Each number is 128 + 24 x the weight over its row's rms, rounded and kept within 0 to 255. Layers, rows and columns count from 0. Numbers have three digits each. The size before them is the row's rms in percent of the matrix's.

# q: layer 8 attention query, 384x256, rms 0.0358, rows 106-118, columns 0-255
# k: layer 8 attention key, 384x256, rms 0.0357, rows 106-117, columns 0-255
q106 094:125077112127111138093128119129132116161142080114066111124103159154133079116113162098099102123134165122121115133121146128175163144109144177102137132093106113156157140063099118112127155112134088112135133102092138143106163145151139135133124175117131130107148158102161124137096160113139155139101121115122081115161117104139139082153120111124108108140125173112115159167128142141139130128138102133135142127119155133144154146083104153133121191141099139131102200152151123161131154171129146134148129129146122090081130141123166122095127096127134079157116145113153128136108155099130145132149160159184141149125161084118102164120154148122100108123129102123133094091131128103102134132104152131127194104126123124112133138130084102111137181089120130128118105110173122107153148101108132
k106 099:146097143155098132089079151105111121163137124105085153153122161142131091131100155133111111142135159109121109107124152112149103142110154195091103134104084101164127129092140114093119161109103097122132122137118139123134156127140117142098165144125136136124146128123130145118134140134156152161114121119133111114110146091152094108121110161102173143130107181131123145129108089110132147152165152123131096094086118111105100122113124158152115150132111140131155167146137107144153154157125109138142148120135140125086177152142153112135170098129130062123099179082182136094131147148109138129125136122152121142117117138129077187124110134129083136104124103118130128171143151102123103103131124115186174142124165135082105165170086103107139156090121177133113130123136134122155155138157078
q107 091:149141139095081074158105123109123110112166125130114127114136146122136107096092123126140126141128161149120161156172133115142116147115073152071084076135101125130123133127132136165104147124100101127143148203130145114122130109110156156076138111085135152154170132129095127130109099116128164168108162140110117177122142113153141138116152137093084149174132108131138107128181127099123112141151117133151144135114146167139108174141129123135093120146087143123144180143092158161156101132164166119109142192142180142136111190112150118137152152170142139120149127132132144129142137118144145125139155122135154134161162093107120129135116121159121141144156094124134127119173162118135087120126130123102096139145174115105131102121095141102134082146158148116107141086146101143156137127144153
k107 093:125107116103135099104124124097114116085106107066121110097104131138130154104116120127150116108124161109121121142151147171130122147111097131087108096106130114164110111140101190127098119097067101130127136161117134135144114107154149138101142089113143129152123129130166129078122099099149161169100146127067121155134147105125167109147126109135101116170148099125109133145169075061122101110136099156109105131128150138153135149140132133123103119146106136153130170131116147168109134131169153120110149176141138133119135198151129092098169123165126100123122116090125112115166149117118142126109151136134134106112085119120182130132095153170133124153142087140117121124129110164130101137136133147108155131148132143094115099126150183115172083147137106116123109080147085118140120153154172
q108 092:147177168075130139130082083096099097134135111145148148064140135137167145115129142105149103094171161100166121059137144113129074138133126110106122105097143148120162157124107097101149113137152139168118132134159135135145135152139116107081176132108157116119125091145136163116135129129105105141098109134113136140140123054125137143129146096094133086085117100098114135132152095133110092146158106128161132131114126127135103117091113133158098118113178105150147099094150115112135148135097153155101112131128121145171122100173145144138132116112149132136099164138093142148107105150174121144140134135149141109126133108100111119149120152126125133135140130169156143125115105193110107154168143124123103145106144082110135142124180125122135150142118162130168153068147114094136104163143112
k108 096:143155174139132097121123105134135139147158123102116129125124115155133170121100181164174112116136190104133137081131114108136099166153141082151129107112129130117140132143098117126128107165147130140113133152137112116150118121151117103054148116118113133119114138169108149133153151124141178144104122148127133114085136122129109096134157099127077094087160118116153120119141104116115129147163102106147201139118121145125089140141104151110113137110148101137160097114151098100132157129129155087166135103123058138164125121119126129125129143097147140155126137106088135109112083115136095096155117182149139141101188086096113136141172110120108105119116147131132154163140130154116124183145136139109130177101127067155157121112139124144156160144129140125166113106142105131140102077133151
q109 091:074117137106124134187133141136130136112118124106082106142114119140111106096118163175129168137148124181088129114145096148145184114149130150132155126112127117140115125103135139153167090117162162073137123100135136119113126087126126059152115142108137176098138096118117118147148165098149143163132112126127142121098190100083110148160165176136127153160111137101124130127148136135085063131116135131105099173139160170091130099084141118156148123132138167099161103158137135107138153140101137149137059168120099150109152154134125123128129134135130126122165146135170157154134112094099122117163114121148115164173112108106165124109170160160163098120141102093117139109091135142112140147124113128128121136101156127135144128106123133128132089090139132140120155134118139125139147146116107
k109 093:115090158144137126157108135137148147095127117103127119134107114127113101124095166165136113111136137160137123137148147145140141110155124131114143156149073128146084147111127124138139115090136158104130109102117126146107132114133091103141130130107131162106133124123111101140111137091152123169138119112082110140123124140141121142128137141126138147143123163093146160136173125114090077131098105147098104155087167158101140129086153078130139097151135140111149102141150151067159123126116141155148074151138147174122165182170100159095099098169137091101143113148157153090142125113110097128108102120098100202163110121124172125097130117131144082126158137106106181121121146109136157146107153157131111136112135127127122131109161086123178104091105118135082092167123142145095155163097112
q110 100:132134134159151101091122110125119152140114091143156169108135153104167115124115119123150135133186112098138143137092152159128155167073136153139124135124093184164114111090121166143168094116133123111142114146117082141117138074152155165130136105083144187117142124133149132109140105137164143166159113142133143111136134119153124117123120081152149156137135163097158092149133133128096128124127141135127122122102097121149146132132094142072126170139142126120121161149137134127158098074145118104142184116114125069120127160155129128173132088090154125099132138106102133088129130103141146126132183153140126086085131102149128112123119129128111124103157162106119144151128114119127127151121086132173125122109155098115165133132114120130133143121077133160132101211131125109079152137108161
k110 102:139165149151130105090104108130163115163150123160087194127140123135141129124112098121076136132149104104076145166091128124139138157125150133119133139153147156130139103123140139119169113097127100131086104151130095136149157135135147124143121166145121157160136129092132132143140092135140111133161125141148154111148125113095081155141116104131122172122121139132148095176108135127145139144098126174132101105113102130145077115125140167146128137162111108124119103145111122168168137106156176088096180130076158100090147116151144104126098118074152097093129168103136114104155144109160137118162089148140184139088116112127125126169088170129159144129161095113158149140103122100123077117154117121134117152113179142108154124111089134137107098120101108139126113168147134093107118136134116
q111 093:128096158127169137098117076108114154083157143177126124083178148163119164116128141144122129145136140151113141089109118114144159093090133119110151134131151139107137117098155099136140173115143168176139132116150120108131085142141141145096088149139083092144134078139104096116104113129102118128133149152121138120099099114183101129097123126152128110174121150148115107117167104147142142114174129104127137117128133110120124144085122147121133102140191094158119102106123112087135097129108122135174155130131147099113116170152078098157090126132088156156098122103115128135080112128139152081150173121122122153132107106141109118131160115106128100109149113118156145172132121167121180159130153105176152092121141144127098178128130120143097095139133104167118112124168099139118147141126133
k111 094:151119125127141148112122085135108123108142163143123141097193148190127142117103133132174125118109126169103153105148117160128165092066110080148118117143118114146113123097148100120132149104110144134143130101133114107128085126128124168110123137199121115157099125143094155145141132128130081148156167167154078159088091107133115131111154103135140113166125174134139124127188134160155135098179101127095133099108095126118133098143133144151158168070129098117110127133134102067154144162147138126126150114107181116140152114131078171155119142116125133162137125099110138119092142126123110102149124120122137134153081131112093116108148125106152120121138093133113140167125109150108160150153141104136117131131148143121134158074107091153125102165104137128109130129161115147132084127124136
q112 088:134095098144115135133094160103110153148112097086088134132107115176106138105084125128159136084137140130164091152139145114108123139141153137080122120117133171113131108146120117111179163127148152128139148085119146126147143136179139102087143140135134102128119110106064126114140126137137131181124116156124153113095099126145146100126109115118096121147118195096117100114158161114100156097125134140151126109128157146134125094083114131167124124119111134142137140116120084097154091140126092162134144115123187118142115138148132086126143142137111155212128156173105151125131124136159143113117131163125123100122158113129121137136121137111118154102188112107149133130213132170111094110138145106098126141147088118134122118140142165131112154108098105170145153077108156101137160122111124
k112 091:164138095171111088134090116115113183094131154091098141103142139150120139100094095121155099094145162093197107125151154120179139105127146131126117124113171134137095143129101137113135130128159125108128129127124109104137137123173159134089157123119138088113147171112085120161118161153099107153111121142130161122107108113179121124110085114136085139158135171084122100160133150138097176105114132119136078114132115132094155131113110167210123116095153122116139115129108108101137117110135132144151140130135157116204110115121106081145135155160125106136121119151120137111104139152166152134146091158139123126123153181122084159133112150107101091106138111154111137119160118124097120124157141129162103113086099130123102143129148160120148114128162143151123130091148142133124094115128133
q113 095:156143116102137156147106133136177117166155123133176118098066103131091118144110134125133107106122139099146129118140126119133105106131120096133120136131118094112186185131096152102123138096132094166124135142105134124139147121114136115138120143104113150140143104108161170077115108125131117139117137124132155123118130112100135134079105119158130104182141128120130157139135110117110128130156123107109162152168116109127108141139114155106141150119128083147106151122215147092137125161132106139076132088132125111113134076134153107118133176101107124115084177113109109164172126130157147112104138130115132123099134144103088056119122118140084138146122155093103158141178100142112123140112169142088135124116124147129133116130178146087135126136115137139090150134178103085167093138184130
k113 097:126159114138161129156106152102118122146170126108131133122106081120139131097119115114135093139140113114139121137129146097138112113146123130142137139121110107086190183131139158141138141117109124116108153130105091100146100097099113081116120107115104139146142079104095143130107156143119117139081124135106128144109165108088150139111077118155138129112156130117146161130147100133120149161105115120135155126142167108110100136187146165120090106116127106126099110129162140088138113174166164122089137105149134105081119074102127139159148180110115162128135147099112141193131130106146148127118145146091119126136155104100123094173112104119112140135084179129140167129147103079124109107156156190141183130135135130110126111141149170115118140135123179139124121120160115111188103125163146
q114 093:135079157147143149094105150158108149129116132123162127136106101106100096129158131100161102118135128101111120116136085118122095145148113118100183143094096181127088120133132137122136105115130085092174114143127150129149162116093130058155113118105155104120142142147155145131088140143149084134143136133120129185119165110114129072174108135138169098119102135101164103126134139091099136151154130139137131107156157156141102141153148169105164136111118113138122187173111136149097111126167122122126138148153124174126101131148122132108140115107095110140121179144139149107151130103160152092119128111167138159200151169155102148149125137128107160118124123126176101152145133123108114111126167147123122155111104113165127156145100125123124140112112141139152149086086163093118142122116098
k114 094:141101114141098147124118130134161128122090089109117148164137102125101136096051114130147101126133149097101156135102085109146130134153145102118109120084124173136102120110133158161159129120137093166143147172129151129167168109122142082094123195104136160178160153131129128143114139129090119144121118117138137141135155114135119124141121094180153135154119158106139120133128122091114112112118142141140125137171150118135116130172125153111152089152140100112139127144143150158073065109128108099172142110094113153134134153144141122120138119133095085117118160174136123119132111136122144114123146082144117152166173172167100135162124128114140168157128091129153133122120179118090173128104137153111109124074110102126127122170093130126111153093131108131155149086110134109129157120138074
q115 107:133171157131125112123131096108108096124139119125089157134099118155120118080114127142130087147112072118120117103114142105125163121154111130122126142170136139110111109176147128104106142159116122135134153123123166159151128137107108123130140154144160142114094124112180155140140133108101107074130146119146087116099169099145170122166131159149089132141172126114131109089141115069113109116134120139139159120095111100119094124109185114069120121109149134107134167133169124144182153138133144099120143122148110169116145161151108125154105113115176157153137131113144114094061126143130161153111125146113108087128121098133111107149152155149160154105132092180130138103145131140131118090163059107135158110101130122160117104126126150159133090170133109151123149157139107173169127131098125
k115 102:140163149104101091148125122080134091121124131144092133128117140114123161146128139107144114169116148130173099096114143122120150127145081132104146165125136151106103071144130131126111114148106154134163176122152130156130129180133109109141140163138144123109120117161158147147143135134124110124120165151135140109119140122149118125161148187151081163129174124106091127081097128134058134108149103124112153109157099167137095109142160085075137074147154162112106128126140103136180148123116108107150112161084089131123120137176123155152136117143163163095124110134152119095098141140151139141139131125128096128108095126121107121111125095121158130130113074151157099151109055132130142103149129116148125099142159130133124116098136103128208110133133129120134147166148104118155128088113117
q116 099:126091163136136136107124103106129116136143139132134138146159116123109123131123112094105110088120123108122171154067126075135105163120131175162121107192137134143131113116143122137095104126140168116076126137121139126127151115112080094160140125121143101109127092119145122115109115125143151128118160169165059121092121129138110101117115145095132113160136134161069097182141122166081112090100076108111128154123127138135148141177116128133106120142151131076126152131115140099124177124132117137168167099129122143126106110126156134145142110121134135130159126124129142131121144145149149164071108119068079139099122124125134134133126136120128099097117141124127102114156135076131141135172172106111108119109135148189147086110125128180138097145148083140128101178104117156122125174128139
k116 102:119119149123159106121076104118101104070139189156086151142181092152121122150105108137114130105110120085111142141115108088104150132135086173139129129113147114081122088143140098132100132105124207125100118130131112149117129123106136124155102123155126098147096110144142117092153122171131150108096150130143120118134119118140099107109127121145127147125142124089096108137092131141110085119092098085088125126109099115157123088142116080116125110143131141097147171126119163180116146109123118167180185106093141138134105121131200152126105138106120108110153141131120119146155149166108139145131153126093086158108101115146120090140118101162130168117065147143122145086138134153129113127191152145146134110126157144162133114120136145155125135119104140129122125148097116160133114148128129
q117 092:164114137153088146131130088148135128109130157145101104113094079112101151086146115166153126146154148083147156144120119122148169137106144146145157105109123102136125129119152135140136177124091149140120094145111115129093157130140130143140141142124113164133104147166121185096122117125130085111102134156121115124161127157127117124156134125160135154122115077161109105156097119117119151163115127105070096086167107120198143158133142081140073086140169137155151141135143109162128115088130146123131131126115149103096125203106127111123168127099090131116120094127165080114122141122125107107141112087140109101103115144140145141108120125097151146144137151118123124073132140147113142122122105128125156113122149135126164138160114093163113120193143138112118148101122157150177157174096122
k117 090:122159130131137174108152120119146152082146100126086100116157133081186122129150150123103111152128104100171140158087110133136145129120117108116126103125127171162105120114157120128110141130142130161129104131136178132112147118147098187129107145148134155119134129185118143104126135097139142164129131139132118128157080153099118098179139116112140131089091126178114088119106106087127158104123124128077127102154141108166151116150174088142108101119123141169116202148185126121129131104116117127120159123133108112116128156072144103082126157120142124115137134110115113120085151140116143142170103124136127130116149132122106119089111121086085140099134160134161153093153135122148151143126098096106129104172119128121102087135115079144158096148112110110137091165139141172153125138110106
q118 097:139094127133125100077136107159160112114126116131138133138139130116109108148149146139104118098111117113118146109138099126158101151109113094159083130147134093151144129160155109155146116092173123102141142183128142174141159120158209152083129117139118175113161131131103113128111117154163123139083119103113155136155140102095152100113114119125133122126091156120150164106154160177171103131111125123113136105122142093080179127113157148091120120199123132120104099160154123119124138138114081087124169110143085168139146109164150126169097139145103124104126166121115130133092109135140165137128109136114145150128155149165141166077118103124133162132145148169084132100142140121162169120127115124123167107141139135114121143093119136101088157138162123174159138105128116119133133140116151